config = dict(
    n_layer=8,
    d_model=256,
    n_head=4,
    n_kv_head=4,
    head_dim=64,
    d_mlp=1024,
    vocab_size=8192,
    activation='gelu',
    norm='rmsnorm',
    norm_place='pre',
    norm_eps=1e-06,
    positions='rope',
    rope_base=10000.0,
    rope_fraction=1.0,
    qk_norm=False,
    attn_scale=0.125,
    bias='none',
    tie_embeddings=False,
    parallel_block=False,
    init='uniform',
    init_std_qkv=0.0471,
    init_std_o=0.0118,
    init_std_up=0.0471,
    init_std_down=0.0118,
    optimizer='adamw',
    lr=0.0013,
    beta1=0.9,
    beta2=0.98,
    weight_decay=0.11,
    lr_head=0.00726,
    grad_clip=0.5,
    warmup_steps=234,
    schedule='cos',
    final_lr_fraction=0.1,
    batch_tokens=[32768, 65536],
    seq_len=2048,
    doc_mask=True,
    train_tokens=312400000,
    steps=6684,
    dataset='wikipedia_en',
)
Each number is 128 + 32 x the weight over its row's rms, rounded and kept within 0 to 255. Layers, rows and columns count from 0. The size above them is the row's rms in percent of the matrix's.

# layer 3 MLP down (transposed), 1024x256, rms 0.0628, rows 561-587, columns 128-255
size [ 89 106  98  98 102  92 100  94  94  98  96  89 102 106  93  91 107 104 112  92 108 100  98  87 110 104  95]
[[ 95  95 160  86 116 137 106 162 162 162  84 179 148  99 111  94 116 172  97 137 125 174 123 139 143  45  78 111 130 146  29 112 109 182 156 135 113 136 145  87  79 118 102 115  79 203 130 113 118 136  92 139 187 127 188  85 154  78 121 178 119 169 109 149 125  60 116 132 127  73 110 176 100 111 138 114 134 108  86  81 130 137  90 169  66 152  73  95 114 147 168  84 146 144 118  97 116 130  95 145 119 144 133 109 130 157 157 163 160 123 152 173 157 144 146 130  94 130  99 146  93 137 148 100 125 172 167 106]
 [161 105 118 153  75  74 174  42 157 106 103 137 111  68 126 176 144 126  95 148 103 164 144 125 116  80 136 159  85 116  90 159  70 107 147 157 156 177 120  97 140 120 123 121 115  81 117  89  74 155 123 181 133 127 134  47 186 116 147 111 119 168 157 113  98 130 121 172 117  65 163 105 140 152 157 123 109 104 118 153 142  70  97 121 170  91 162 121 127 119 171 130 147 140 154 127 136 106 145 151 177 168 140  66 166 131  75 214 120 142 127 101 108  92 138 128 132 208 131 115 167  81 122 173 137  72 145 148]
 [102  66  78 119 129 152 127  80 124 151 210 121 106 104 155 125 136 205 113 176  96 145 139  47 137 157 182 106 173 101 143 122 141 160 194 130  43  91 122 156 167  81 122 126 146 154 112 142 155 107  80 131 121  93 101 130 131 148  97 118 134 145 157 103 133 108 113 158 122 144 124 105 156 109 109 149  99  60 116 119 171 151  96 131 114 144 117 114 137 166 107 143 173 121 124 164 132 116 150 129  77  90 170 141  91  50 112 124 138 128  90 153 129 174 101 122 189 105 129 119 128  82 143 131 105 112 116 125]
 [117 144 120 118 186 194 134 130 142 138  50 136 113  92 124 142 135 123 130 187 130 125 120  67 100  92 103 123 119 161 110 123  95  92 187 194 105 128 128 138  92 112 143 111 166 149 188 134 159  72 120  94 137 138  93  54 113 135 167 138 154 113 135 147 102 147 148 153  69 129  79 187 139 160 116 114 145 157 135  75  70 165  85 114  50 146 157 123 108 131 144   0  93 114 128 151 132 116  65 148 125 121 167  85 142 134 112 137 120  93  64 135 118 101 124 147 103 179 130 107 113 168 129  92 152  63  74 137]
 [106 112 132 102 158 140 153 195 121 127 170 144 129 147 114 130 124  63 145 128 157 200 183 181  66 107 162 126 176 144  81 127  75  80 123  88 133 127 138 161  62 141 142 137 131 138 183 171 142 142 167  68 124 125 106 184  74  74  74  87 163  87  32 136 133 152 133  81 155 132 112  54 150 136  96 135 100 149  96  91 152 180 155 137 136 173 162 137 118  98 157 134 116 113 111 122 167  92 162 166 159 111  89 167 196 123 203 170 140  73 145 117 136  89 119  96 137 106 102 147 143 115 137 128 172  88 174  98]
 [ 93  80  97 121  74 192 164 187 131  75 116 112 121 144 135 127 116 123 128 107 141 128 155  98 141 150 118 122 159 160 145 148  72 161 120 106 127 106 100 136 153 113 153 144 128 121 101 129 135 155 158 116 126 103 127 130 142 140 127 152 157 107 144 114 147 161 105 157 134 153 156 152 147 149 133 124  94  44 147 115 162 103 141  90 127 163 170 175 115 195 117  88 168 198  99 121 119 115 126 109 148 115 136  74 115 193  84 105 109 128 164  97 153 123 109 110 143 160  87  68  97 168 141 131 152 125 162  92]
 [ 86 173  72 111 142 102 116 134 109 189 150 191  97  82  99  84 110 173  88 125 116 107 181 124 113 109 123 129 155 117 176 105 171 107 135 111 167 156 133 180 120 120 145 145 149  91 130 134  75 124 112 164 169 141  64 154 119  91 112 132 162 145 146 141  98 108 152 178  72  87  95  85 102 206 155 136 135 153 131 210  79 166 134 107 181 117 155 154  90  94 148 117 103 144 130 116 195 142 130 131 159 112 127 115 118 199  90 151  99 163 100 110 110 150 163 106 118  89  78 114 160 106 165 134  91 131 143 118]
 [166 136 146 171 202 125 105 110 165 165 120 131 120 138 119 147 136 120 159 125 135 145 170  82 185 180 165 140 128  61  78  69 117 131 156 180 128  97 101 107 121 125 133 128 133  39 127 110 152 171 140 146 158 156 121 129 128 141 107 157 135 102 146 116 118 141 109 158 140 177  71 108 139 141 174  93 107  64 149 165 126 106  99  76 173 173 173 111 157 152 168 137 140 118 129 118 100 130  99 149 138 189 110 174 147 137  75 122  55 128 103 109 131  93 144  86 173 140 176  69 135  80 124 135 120 191 143 132]
 [139 105 132  77 160  94 124 147 105 146  69  93 106 119 100 107  94 145 153 128 133  94 111  96 153 123 138 191 108 146 118 163 127 113  89 121 123 146  72 112 166 166  96 114 146  57 155 191 124 148 120  80 178 194 170  90 121 138 160 152 173 111 105 150  88 116 118 110 118 116 183 134 130 150 158 133 190 124 114  92 134  80  96 138 159 108 175 149  87 156 132 112 126 210 176 173 103  78 105 130 130 167 131  85 130 146 150  91  68 161 123  90 117  91 147 109 180 113  83  82  90 157 130 106 115 114 186 152]
 [ 85 195  86 133 117 109 166 164  56  54 154 158 181  68 143 152  66 155 104  69 142 181  68 161 146 149 144 129 156  95  88 133 128 149 149 119 153 196  75 154 123 140  99 144 166 157 201 116 174 175 133 152 119 112 118 114 133 182 104  62 141 128 143  78 134 163 196 102 159 131 133  72 100 104 124 121 120 152 116 181 119 113 114 149 135 108 161 113 141 137  15 112 157 122 100 121 141 133 122 143 167 144 119 111  97  95 205 143 104 178 184 124  83 109  82 109 112 103  77 106 104 123 114 137 138  61 107 106]
 [108 113 118 115 108 165 135 134 129 164  30 162 140 189 127 108 135 154 175 149  75 130 147  79  88 139 162 152 120  97 161 136 104 107 119  70 131 151 137 136 124 174 105  77 127 117 134 155 124 163 120  68 100 149  57  96 153 141  80 146 133 133 101 104 132 188 154 152 122 109  98 130 153 111  90 128 160 153  60 170 122 101 114  71  92  72 133 151 140 121 114  87  71 111 106 102 143  84 146 180 112 153  89 194 123 177  89  81  96 124  60  70 103 101 128 100 105  97 161  98 131 127 131 109 103  62 130 165]
 [ 75 136 148 118  78 127  99 131 144 168  68 133 169 152 132  83 141 170 170 113  98 103 185 156 106 117 157  93 196  99 165 160 153  96 123 146 140 139 145 121 129 121 158 140 114  65  66 161 107 147  97 139 129 130 145 115 128 116 115 166 122 158 115 121 155 176 112 134 187  74 204 183 110 166 107  90 147 112 107  98  75 139 135 172  76 151  92 114 114 121 148  83 105 180 164 135 116 168 129 119  96 139 179 208  95 146 117 105  97 159 137 223 188 165 145  47  90 104 161 162 146  93 160 124  93 115 138 131]
 [ 94 150 110 128 141 113 150 129 129 128 140 166 146 145 116 131 134 161 157 132 125 107 101 127 173  92 160 133 158  96 124  83 186 115 146  61 103 141 102 122 125 133 192  81 119 106 155 108 121 125  71 156 111 135 146 134 134 119 159 183 181 120 145  82 120  76 175 174 147 163 139  71 117 160  78 123 202 150 187 137 152 110 136  88 152 163 129 203 116  82 110 155  81 114 197  96 147 146 136 138 164 118  62 156 114 146 115 151 174 109 105 109 145 151  88 162 103 214 176 121 148 164 126 182 139  92 137 169]
 [109 138 146 119 183 106  94 214  65  86 133 118 131 123 194 128  99 101  72 142 199 162 118 136 135 180  95 140  69 153  97 135 104 134 103 110 128 148 101 109  89 112 183 118 120 109 146 152  91 122 132 181 148 136 112  92  97 108 168 136 103 203 134 130 158  94 147  70 129 114 125 124 133 122 107 148  96  80 120 120 127  99 115 159 162 136  65 139 140 165 130 114 117  92  74 129 136 119 116 112 178 132 110 148 111 109 153  68 110 133 183 129 108  85  95 124 107  96 143 145 150 101 192  88 127 113 160 110]
 [185 169 115 141 164 101  62  90 141 119  97 153  97 130 102 150 129 143 148 140 108 153 104 118 145 136  75 117 125 107 183 137 155 145 157 110 155 148 127 123  82 167 147 114 191 125  82 161 167 110 163 128 108 213  90 189 143 179 141 119 211 165 133  68 113 169  60 170  91 105 178  78 113 128 156 140 151 179 156 110  79 132 150 128  92 116 173 156 186 173  98  72 122 115 133 138 132 143 166 145 152 110  81 127 123 121 122 162 200  90 115 104  94 145 111 110 171 184 189 100 156 121  72 126 157  81 100 136]
 [147 154 126  86 138 132 152 107 146  87  78  75 109 106 139 141 157 154 146  95 168  93 150 151  97 166 148 158  81 120 129 128 167 133 167 144  91 145 107  55 103 117 121  77 143 135 158 109 144 101 118 126 137  62 133 148 179  89 144  85 129 180 132 141 141 114 155 150 143 109 173  88  96  40 118 123  98 128 135 164 145  78 100  79 117  84  66 150 131 114 156 112 104  86 123 171 123 118 150  76  84 149 149  82 132 134  42  86  79 127  89 133 108 143  90 133  61 102  94 105 153 135 179 141 129 153 163 114]
 [151 104 137 123 140 118 139 128  91 112  89 132 138  85 105 127 150 143 137 127 125 138 141 154 177 139 116 188 158 116 184  66 107 158 177 161 148 187  81 161 127 131 116 105 155 138 125 149 133 154 144 148 169 118 127  74 172  99 147  53 133 149 121 146  97 123 101 141 173 119 158 138 159 122 132 129 161 103 149 130 178  78 180 174 105 151 160 167 136 126 144  78 136 152  65 117 124 136 145 105 173 150  95  98 155  53 192 142 133 170 142 167 100  95 123 166  73 167 102 110 116 111 133 124 191  81  95 129]
 [ 64 131 129 143 115 114  81 194 130 170  68 108 131 147  92 119  89 122 112 116 113 114 107 114 145 162 106 132 145 205 144 104 130  92 145 150  80 119 132 156 122 156 176 132  46  97 156 164 129 101 158 131  93 146 144 107 188  79  87 124 168 127 134 150 156 150 155  96  76 168 118 119 136 131 168  64 137 187 117 130  61  97 131 106 152 172 169 117 128 162 189  85 129 210 212 129 120 128 110 120  99 138 108 121 164 120 142 133 128 143  98 120  86 106 170 170 146 166  94 144 131 120 140 108 102 117 105 149]
 [127  99 134 193  84  89 102  95 118 145 161 146 132 116 133 125  78  83 158 102  93 109 162 108 196 149 126 139 102 153 174  74 106 140 178 161 164 160 147 167 190 171 125 107 106 127 116 191  78  92 134 136 158 133 146 153 154 136  95 143 144 140 153  97 119 149 115 126 142 138 147 125 113 131 169 163 114  97 140 135 125 113 122 110 176 163 133 177 159 189  96 119 131 144 142 158 136 116 138 124 147 136  49  51 103 105  98 112 165 104  90 139 146  90 136 148 134 189  94 129 156 156 130 148 180  36 109 189]
 [241  98  88 124 117 128 142  82 158 118 125 113 140 169 148 104  84 107 164 112 143  85 111 141 122 125 159 164 121 155 194  75  80 151  74 117  74 137  95 107 118  88 135 152 153 147 131 142 123 109 154  90  93  93 129 119  69 202 125 102 167 167 152 125  90 114  89 113 107 192  90  86 100 110 123  43 144 132  75 141 116 121 107 129 146 111 110  90  53 128 170 142 111 135 133 155 122 121 148 144 129 135 157 142 127 103  97  99  96 181 100 133 135 113 141 108 146 180 106 107 167 155  74  68 123 101 135 132]
 [154 157 150 158  62 107 134 156 122 130 106 226 122 111 100 133  86 140 146  94 129 125 131 128 144 114 163 136  79 109 140 141 181 127 143 156 145 142  58 118  93 129 126 160 105 100 119 141 200 165 137  95  82 121 102 143  87 110 141 147  99 103 130 108 123 168 133 130 143  93 130 158 100 134 100 111 129 133 120 151 165 148 138  46 106 139 129  94  84 115  73 131 115 171 179 110 173  87 104 108 110  86 109 143 137 113 163 168  65  97 146  93 131 111 102 145 191 114  83  91 126 165  88 174 230 112 196 130]
 [ 95 151  99 114 152 178 125 121  50 188  71 110 132  97 134 136 156 174 151 136 131  52 168 123  84 127  97 119 185 162  50 182 130 101  83 151 151  78 136 140 141  75 108 125 134 157 122 115 158 139 122 141 179 175 104 154 131 144 135  91 112 128  65 139  63 145 118 119  95 166  93 130 118 150 167 137 103 119 119  76 117  80  95 133 157 156 120 106  87 112 169  55 110 133 158  60 108 100 118 134 122 115 161 187 121 108 145 115  68 152 169  70 127  98 167 152 127 103 164 158  37 121  73 125 110 148 150  95]
 [124  72 154 135 121 188 108 183  83 101 138 116 133 156 170  80 134  98 173 159 106 165  52 124 128  90 158  56 148 117 131 110 145 134  66 123 151 126 159 181  95 100 154 122 112 121 123 130  91 142 129  70  75 159 145 157 139 179 143 130 115 117 179 148 139 110 150 106 150 179 114 106 121  66 132 132 150 156 136  69 157 156  66 103 121 100 105 150 119  82 108 173 141 102 139 129 158 132 110 146 116  92 108 193 100 131 143 162 143 131 108 109 178 141  62 124 138 124 144  93 174 148 116  91 110 143  85 100]
 [219 175 177 144  94 134 156 119 170 136 168 139 187  62 119 145 147  94 111 166 157 136 177 180 108 139 114 171 148 164 115 183 145 176  52 111 116  86 198 161 163  81 131 123 130 133 116  95 108  95 180  66 162 146 142 108 131 185 117 136  97 130 121 179 174 118 112 137  85 110 114 136 110 118 141  85 102 128 157  69 137 157 155 164 176 149  99 109 119 139 115 156 107 204 168 112 142 110 141 148 121  80 106 101 166 100 140 102 118 145  86 140 106 180 128 106 122 130 126  95 111  90 108 143  91 155 136 162]
 [129 162 143  64 216 195 140 125 129 138 127 120 124  84  86 122 117 114 106 129 164 100 141 115 127  71 157  86 147 214  99 181 178 128 156 124 155  98 101 155 125 135 137 135 104 141 173 164 120  56 161 141 168 156 120 146  62 200 130 127 122  89 124 109  98  75 163 117  96 103 154 114 108 110 150 146 101 103 109  84  94 129  64 173 124 157  95 239 130 119 101 135 119  96 123 109 172  77  93 165 137 132 120 130 129 160 122  99  94 132 150 119 103 158 127 120 172  82 145 134  75 132 118 155  76 149 106 126]
 [ 85  83 116 128 122 145 113 128  79 204 132 167 158 178  96 104 170 138 133 141 111  44 124 180 154 149 142  97 142  83 111 117 120 109 135  88 113 117 120 156 119  67  99 107 126 178 126 166 136 130 184 149  85 119 172 129 118 116 118 130 188 129 164 125 107 146 105 104 119 133 180  70 131 120  59 130  71 116 156 143 149 119 141 114 138 160 113 151 122  81  82 139 155 184 122 128 103 136 143 160  75 142 108 176 154 124 144 180 130 104 208 130 148 148 129  79 129 127 146 116 141 107  89 120 159 165 139 148]
 [169  98 103 209 144 167  96 121 195 105 144 106 130  93  81 120 153  77 124 119 119 220 109 155 113  96 154 151 122 118 134 128  93 131  88 125 150 160 123 116 139 122 142 116 119 120 103 140 132 155 139 103  68 143 181  89 175  95 125 135  76 162 107 104 122  92  90 163 152 123 191 118 168 138 124 133 195 114 130 134  82  73 109 143 130 165 113 206 108 104 106 185 147 129 145 153  88 125 181 104 139 141 113 148 118 125  86 141 107  86 103  93 113 109  81 120 173 115 125 109 153 134  95  89 107 106  87 162]]
# layer 3 MLP up, 1024x256, rms 0.0639, rows 562-588, columns 128-255
size [109  98 103 100  93 104 100 102 104 101  92 105 110  97  96 108 104 105  99 106 103  92  92 108 104  98  97]
[[125 123 149 160 110  67 138  81  90 126 222  96 128 166 163  94 156  67 111  93 141  79 110 114 113 103 189 145 171 138 134  99 106 191 126  94 142  92  91 135 115 131 126 171 125 148 129 101 196  83 110 126  93 151 191 138 153 128 129 126 152 134 111 145 127 129 107  90 120 178  71 151 138 127 168 108 150 199  78 164 142 202 122  62 132 103 134 114 117 151 123 164 135 152 148 158 164 127 182  78 118 150 103 228  91 179 168 149 117 133  94 151 138 154 121 190 115 102 167  97 173 131 163  75  96 148 150  82]
 [ 99 123 143 132 107 110 142 143 128  84 119 103  82 168 100 154 198  56 167 121 192 133 169 139 117  88 126 140  98 142 108 134 147 122  49 107 140 152 140 118  86 190 102 133 108 151 119  95 114 102 147 150 158 164 122 117 112 119 137 127 142 145 164 146  65 103 148  81 102 171 120  67  67 154 157 103 128  97 125 115 107 120 138 148 151 118 158 130 141 130  83 113 126 109 116  52 140 136 127 124 152 157 123  87 131 226 107 139 109 126 187  69 101 109 139 113  93 112 161 182 113 127  56  61 129 136 141 129]
 [144  89 141 109 130 176 101 130 202 112 189 122 132 171  89 123 123 140 148  83 117 147  99 138 206  98 217 102 124 136 118 131 169 156  96 112 139  94  71 119 142 150 147 172 112 109  97 135  97 162 134 127 149  68 181 137 187 114  57 119  82 178 112 133 139 100  93  55 112 151 150 109 111 137 119 157 126 201 100  83 136 122  62 173 133 117 116 106 100  96 111 138 175 104 123 145 181 142 147 169 110 161 105 156 141 118 108  81 165  89 185  87  83 153 103  88 107 120 102 126 142 138 146 156 125 131  80 159]
 [147 148 129 124 128 146 158  64 150  78 153 100 135 136 128 154 116 139 121 145  59  85 101 131 145 120 152 131 107 115 172 163 161 176 102 129 171 174 123 130 185  63  70 135  38 101  52  97 174  88 123 132 132  84 198  96 132 110 144 182 116 103 191 136 107  94  86 121 117 182 147 137 106  93 118 154  87 131 170 105  98  92 113 169  48 154 129 120 190 144 122 130 153 158 121 146 102 119  69 159 125 178 181 151  93  99  92 117  58 143 117 125 132 175 115 104 155  93 106  95 133 134 122 147 141  89 143 120]
 [103 164 131 139 122  97 138  90 135 132 128 130 162  81 135 131 147 158  78 136 132  89 106 162  75 120 132 138 138 154  92 121 198 163 157 183 111 127 119 174 146 140  65  83 103 102 135 148 136  81 125 139 112 132 130  86  86 112 110 130 114 100 120 162  87  89 107  97 122  86 113 141 126 131 145  80 163 159 122 139 145 149  68 187  46 152 155  91 139  96 135 139 112 112 187 110 173 119  91 161 149  85 144 161  97  66 122 131 112 100 112 169 118 107 133 156 106 115 100 115 142 134 124 178  92  80 105 146]
 [195  60 138 152 124 119 138 112 157  66 151  56 132 111 119 182 138  95 179 102 127 169 103 144 136 117 145 182 101 157 110 134 129 108  94 120 173 170 110 128 203 141 150 161  80 167  66 195 150 159 164 137 115 119 165  72 125 159 133  66 124 121 121  87 160 125 161 119 166 179 144 145 160  80  94 115 160 145 117  86 140 114 111 116 116 144  78  61 130 160 163 123 161 104 133 159 134  82  70 116 124 125 167 120 139 122 148  97 109 115 149  91 172  68 117 164 119 152 202 164 153  80  80  92 166 111 120 111]
 [107 110  75 114  61 102  99 138 119  97 140 157 145 155 141 167  95 173 119 163 144  84 105 184  89 151  99 125 118 170 200 136  64 157  83 109  99 144 120 122  63 135 111  99 145 163 110 152 152  97 148  97 104 119 136  93 140  58 168 145 100 180 128 116  52 128 124  64  83 162 178 124 172 161 106 161 128 129 124 109 178 126 165 154 104 124 120 169 116 149 135 124 154 113  60 135 161  95 146 101 138 159 139 157 139 178 168  81 143 117 172 111 120 153 115 116  96 149 172 161 123 165 128  98 112  78  60 154]
 [163 112  77 130  81 133 133  91 134 110 142 167 112 103 177 153 186  63 129 131 111 131 122 119 101 174 120  79 107 120 103 152 142 144 132 166 167 108 132 137 145  95 140 116 148 191 113  74  91 124 126 120  43 112  73 145 138 115 101  71 143 110 174 175 144 165 124 167  92 164  82 116 133 148 114  57  74 149 131 136 164 155 138 116 112 125  48  76  93  98  81 184 128  74 108 127 112 126 119 102  99 125 141 255 123 102 102 138 180 129 102 130 122 175 129 110  99 108 166 198 202  85 112 117  55 116 100 108]
 [ 90  95 174 106 132 103 138  71 165 182 119  96 132 138 102 147 208 133 166 159 171 148 155 108 131 141 146 168 145 169 163 116 105 128 106 113 100  90 154 112  77 150  75 138  85 157  38 169  51 167 107 164 139 120 117 130  89  85 170 150 142 137 129 129 125 125  80  90 145 128 124 185 123 125 114 116 178 116 108 122 135  85 145 127 120 147 128 154 106 129 175 124 104 122 200 137 145 126  80  95 143 121 144 128 101 154 102  71 206 110  94 113 174 130 128 132 172 108 174 124 117 133  71 136 164 100  89 100]
 [177 131 132 143 132  85 148 131  99  74 149  58  67 143 127 136  92 140 119 144 226 134 112 124 152 150 137 124 119 113 125  98 157 197 129 194 119 141  73 151 121 147 144  58 110  99 122 141 124 154  94 168 137 129 104 136 119 115 167  56  99 129 153  97 161 133 142 134 118  90  93 152  98 126 150  97 122 128 179 147 161 102 116 162 156 158 134 127 137 137 142 125 148 126 144 121 138  99  93 103 121  38 134 139  98  87 101 108 148 165 176 131 142 134 147 128 150 156 184 183 126 149  61 153  92 129  91 126]
 [156  85 132 138 106  76 167 101 114  84 130 165  88 125 156 159  88 139  86 115 177 115 130 111 152 151 130 137  68 144  73 100 104 150 157 105 113 173  97 132  84 153  72 112 102 111 117 133 109 118 150 132 110 104 125 152 129 121 160 162 125 111 127 140 168 129 157  87  86 182 122 123 119  50 159 103 120 131 126 168 185 132 134 101 134 126 159 166 113 108  85 141 133 100 123 148 131 121 157 108 177  29  85  91 135 106 181 156 136 108 154  61  87 100 107 230 145 132 116  87 183 105 140  72 159 108 113  96]
 [189 115 124 189 129 123 132  72 135  93 140 105 106 151 151 163 111  62 103 136 163 117  92 105 135 147 137 122  99 201 114 106  98 188 110 155 138 124 127  75 182 151 112 149 110  52 126 137 168  92 121 105 100  98 107  89 149 144 145  88 110  97 173 131 179 145  60 100 139 162 128 148 125 115 147 119  81 142 134  68  84 148 149 149  78 127 151 144 139 139 153 163 219 105 113 176 103  62 153 128 163 133 209 161 113 152 119  99  85 168 165 124 181 141 164 169 119 129 150  84 186  91 149  90 105 102  92  47]
 [128 106 114 105 149 143 159 125 109 125 167 129  53 146 123 120 156 156 169 148  79 128 115 160  59 140 192 106 195 160 109 174 136  61 155  87 122 183 105 109 190 123 113 110 149 191 101 103 143 146  60 139 165 183 115 172 156 169  75  92 162  70 155 133 115  97  85 141 144  75 153 106  78 114 110 107 144 180 142  86 111 124 116 107 133 106 133 138  98 108 144 175  52  94  85 104 118 132  88 142 150 138 166 214 125 173  92 114 107 121 169 151 171 126 150 141 143 157 116 136 110 154 158 179 173 132 107 145]
 [ 62 143  80 172  84 119 158 141  59 111 142  75 172 135 146 133 168 154  89 132 125 134 171 104 107 159 151  95 122 120 113 160 108 164 136  89 127 179  76 128 175 123 146 114 137 122 142 126 145  95  82 135 200 122 162 136 165  91 110 135 125  77 119 164 209 163 144  89 135 184 143 155 188 114 151 113 124 146 116 108 153 145 122 119 112 117  85  94 136 124 176 150  90 167 147 198 140 124  79 104 111  94 145 187  86  94 155  76  95 145 136 129 137 158 100 207 169 116 177 131 214 101 163 161 131 105 127  86]
 [103  84 128 165 153 122 146 130 175 191 149 167  97 111  57 159 161 133  92 139  90  86 142 144 130  83 104 114 166 113 154 136 117 116 131 164 149 114  61 115 101 105 124 170  74 165  87 108 143 104 146 155 124 184 188 108 118 140 103 145 118  76 155  66 178  47  83 104 149 146 101 143 111 146 142 157 174 166 115 108  96 142 155 141 104 166 149 115 158 136 115 155 150 156 114 141 110  95  82 192 156  98 155 165 109 131  97 122 155 158 146 168 133 159 161 169 119 120 121 123 153 157 165 117 134 100  74  74]
 [127 195 117 141 135 146 165 157  62 128 142 134 113 141 116 203 123 136 105 168 114  94 175 191 125 126 223 185  61 171 103 144 158 125 146 131 142 105  93 135 134 165 158  95 116 153  93 123 151 160 126 123 139 132 135 127 129 112 126 133 141 149  97  85 138 130 140 109  97 117 103 126 148 136 179 139 188 168  72 179 145  97 133 167 114 192 100  89  71 176  84 134  99 169 146 109 127 103 149 155 135 124 149 148 172 132 153 130 138 154 177  69 141 141 164 100 160 106 162 169 136 155 170 153 156 122 123 124]
 [101 105  98  74 104  97 148  84  72  78 151 155  73 119 140 101 176  95 159 182 176 144 149 145 107  97 127 192  78 129 141 149 110 197 100 146 155 201 119  85 166 158 104  90 142 119  74 146 165 136  82  99 172 127 144 118  75 140 148  96 127 176 144 122  99 115  89 138 122  91 106 143 154 126 138 121 148 121  77 136 229  98 141 161 145 100 134  81 130 175 129 163  83 116  85 101 178  99 148 119 121  86 161 124 151 144 165  88 143  75 170 174 119 153  80 140 100  84  85 194 135 120 136 148 167 139 141 114]
 [152 118 160 103 165 195 145 161 149 115 155  84  83 149 125 150 146 103 146 122  96  96 125 142 171 167 154 131 110 113  74 104 227 126 106 126 117  90  63 138 185 119 176 113  68 127  90 131  89 113 124 140 184 152 162  92 188 111 123 142 128 144 132 137 155 140  71  31 104 184 107  65 153 109 150  89 139 129 158 110 120 119  71 154 130 155 112 131 138 115 127 121 151  91 102 130 139 114 184 108 193 118 118 129 120 134  96  93 150  98 165  95 159 174 113 116 133  96 118 104 107 101  86 113 126 149  72 112]
 [ 72 107 159 101 112 119 165 180 122 134 175 172  91 164  73 151 138 117  94 178 110 136 169 201  91  77 102 104  94 136  97 125 150 100 163 153 163 165 135 126 131 162  84 130 111 130 111 152 155 146  54 179 134 171 110  70 166  59 140 155 111 103  94 107 157 111 161  84 135  39 124  95 137 131  85 184 107 180 111  94 165 161  98  80  94 157 183  86 147 113 117 125 167  98 110 124 122 144 137 121  81  98 115 119 120 154 103 104 130 106 169 143 134  98 173 141  80  55 156 169 122 132 151 142 175 159  85  88]
 [ 59 162 123 117 189 126 154  72 133  28 158  68 142 131 112 158 219 138 100 177 126  94 184 141 157 161 135 130 128 192 102 107 110 136 123 136 183 143 121 119 184 113 148  73 126 121 116 167 149 125 151  96 172 162 152 126 110 114  86 154 100 104 137 161 136  75  50 111 159 158 117 127 126 142 127 132  84 138 199 105 123  78 168 143 115 117 112 147 142 167 134 161  58  90  88 155 183  88 169 178 136 147 136 146 145 138 126  41 149  86 116 117 123 172 178 133 103 109  93 124 127 145 123 188 129  92 126 162]
 [166  72  42  89 140 135 102 119 176  73 107 101 111 117 103 151 117 132 123 155 169 176  95 124 156 130 163 172  75 158  84 121 134 162 146 157 144  70 107 139 177 166 131 167 127 138 111  85 181 124 117  83  85  89 131 147 151 120 113 129 124  87 124 104 138 149 118 137 128 153  76 133 145 115 152  91 182 149 103 107 129  85 137 176 127 137 150  76 142 161 108 105 110 135 155 200 164 111 118 148 139 107 169 147 133 168  90 156 172  67 148 171  69  98 111 167 148  90 124 173 159 136 168  72  95 127 101 146]
 [168 174  74 125  50  71 137  59 197 153 120 104 159 111  83 173 138 192  96  72 129  57 156 135 122 148 136 220 132 177 123  85 157 143 139 173 144 143 109  83 154 163 156 129 138 118 114 132 140 125 116 180 176  92 113  91 170  53 129 125 120 184 106 110 103 113  89  95  97 128  98  98 129 157 140 162 114  91 132 171  87 100 171 107 133 137 115 130 132 172 133 118 115 157 150 139 129 145 130 139 150 153 163  98 137 101 119 101 115 131 123 116  80 143 166 135  91 143 131 127 142 159 123 141 128 119 111 138]
 [ 30 126  99 105 105 169 174 163  98 153 124 133 125 157 134 146 151 151  98 139 126 117  54 107 140 141 151  79 117 100 177 101 104  94 176 127 144 108 110  92 118 124 154 133 100 100 125 133 116 170  46 167  82 128  98 142  69  30 114  84 196 159 155 148  86  66  71 130 130 111 136 103 183 172 111 196 154  92 130 176 169 109 131 121  67 133 170  88 171 100 142 146 176  48  86 119 118 102 123 113 181 123 171  99  89 109  82 164 106 104 162 125  93 116 127 157 177 128 109 189 114 132 150 118 142  98 151 119]
 [147 161  73 178  95 106 186  98  79 156 146  93 156 198 164 145 148 123 165 119 131 127 131 135 146 152 151 163 145 118 134 147 155 162 139 107 102 136 161 176 143 147 159  90 111 160 113  96 121 135 119  62  96  83 122 142 184  38 153 179 136 165 112 150 153 139 112 102 133 175  91 167 107  90 156  78  71 142 106  99 127 111 155 134  61 116  97  55 141 131 174 158 125 158 121 101 143 105 133  71 145 168 108 131 153 188  94 131 117 182 135  95 137 155 107 145 108 175 133 116 148  84 149 115 120 136 150  74]
 [161 135 111 114 107 142 163 143 164  77 123 123 102 108 156 174 124 103 126  73 161 186 193  95 127  69 110 140 133 140  98 188 146 167 129 123 171 186 163  82 137 150 133  85 158 105  93  94 143 129 104 146 145 137  85 100 214  79 118 154  67 139 115  97  99 104  68 132 110 109  90 139 139 145 201 103 187 100 101 150 139 107  51 129 116  96 191  73 131 189 163 132 136 101  81 152 195  48 109 135  87 152 160 116 141 129 178 116 136 138 159 100 162 109 175 162 111 121 164  77 163 111 160 156  94 123 101  58]
 [ 71 138 129 113  86  90 192 148  46 102 129 139 137 164 203 114  99 144  87 110 144  40 127 117 128 146 154 119 112 138 150  82 139 120 111 127 162 140 100 126 136 165  83  95 148 158  97 161 174 150  89 133 199 112 132 141 102 129  98 145 187 121 120 153  94 117 100  87 118 110  39 155 106  10 135 128  99 124  71 157 193 115 148 136 103 124 124  68 111 166 166 154 149  91 144  87 123 139 122 163 114 165 159 101 147 145 166 126 111 165 164 133 100 130 146 128  95 134 151 159  99 179 144 170 157 140 167  58]
 [112 182 102 144 164 131 128 128 143 133 124 115 122 112 104 156 170 109 101 157  73 154 161 176 114 161 135 157 172 134 154 129 137 141 158  71 158 115 116 117  93 139 101 112 151 132 145  69 115 134  65 200  89 137 127 116 140  97 162  86 181  97 147 102 137 113 117 110 155 143 133 114 185 157 154 134 106 132  88 146  94 133 144 148 167 125 101 155 194 164 147 132 123 144 146 134  97 111 121 119 119 117 126 124  86 118  85  85 135  71 106 168 128 153 154 174 105 113 197 164 151  93  99 141  99 136 107 131]]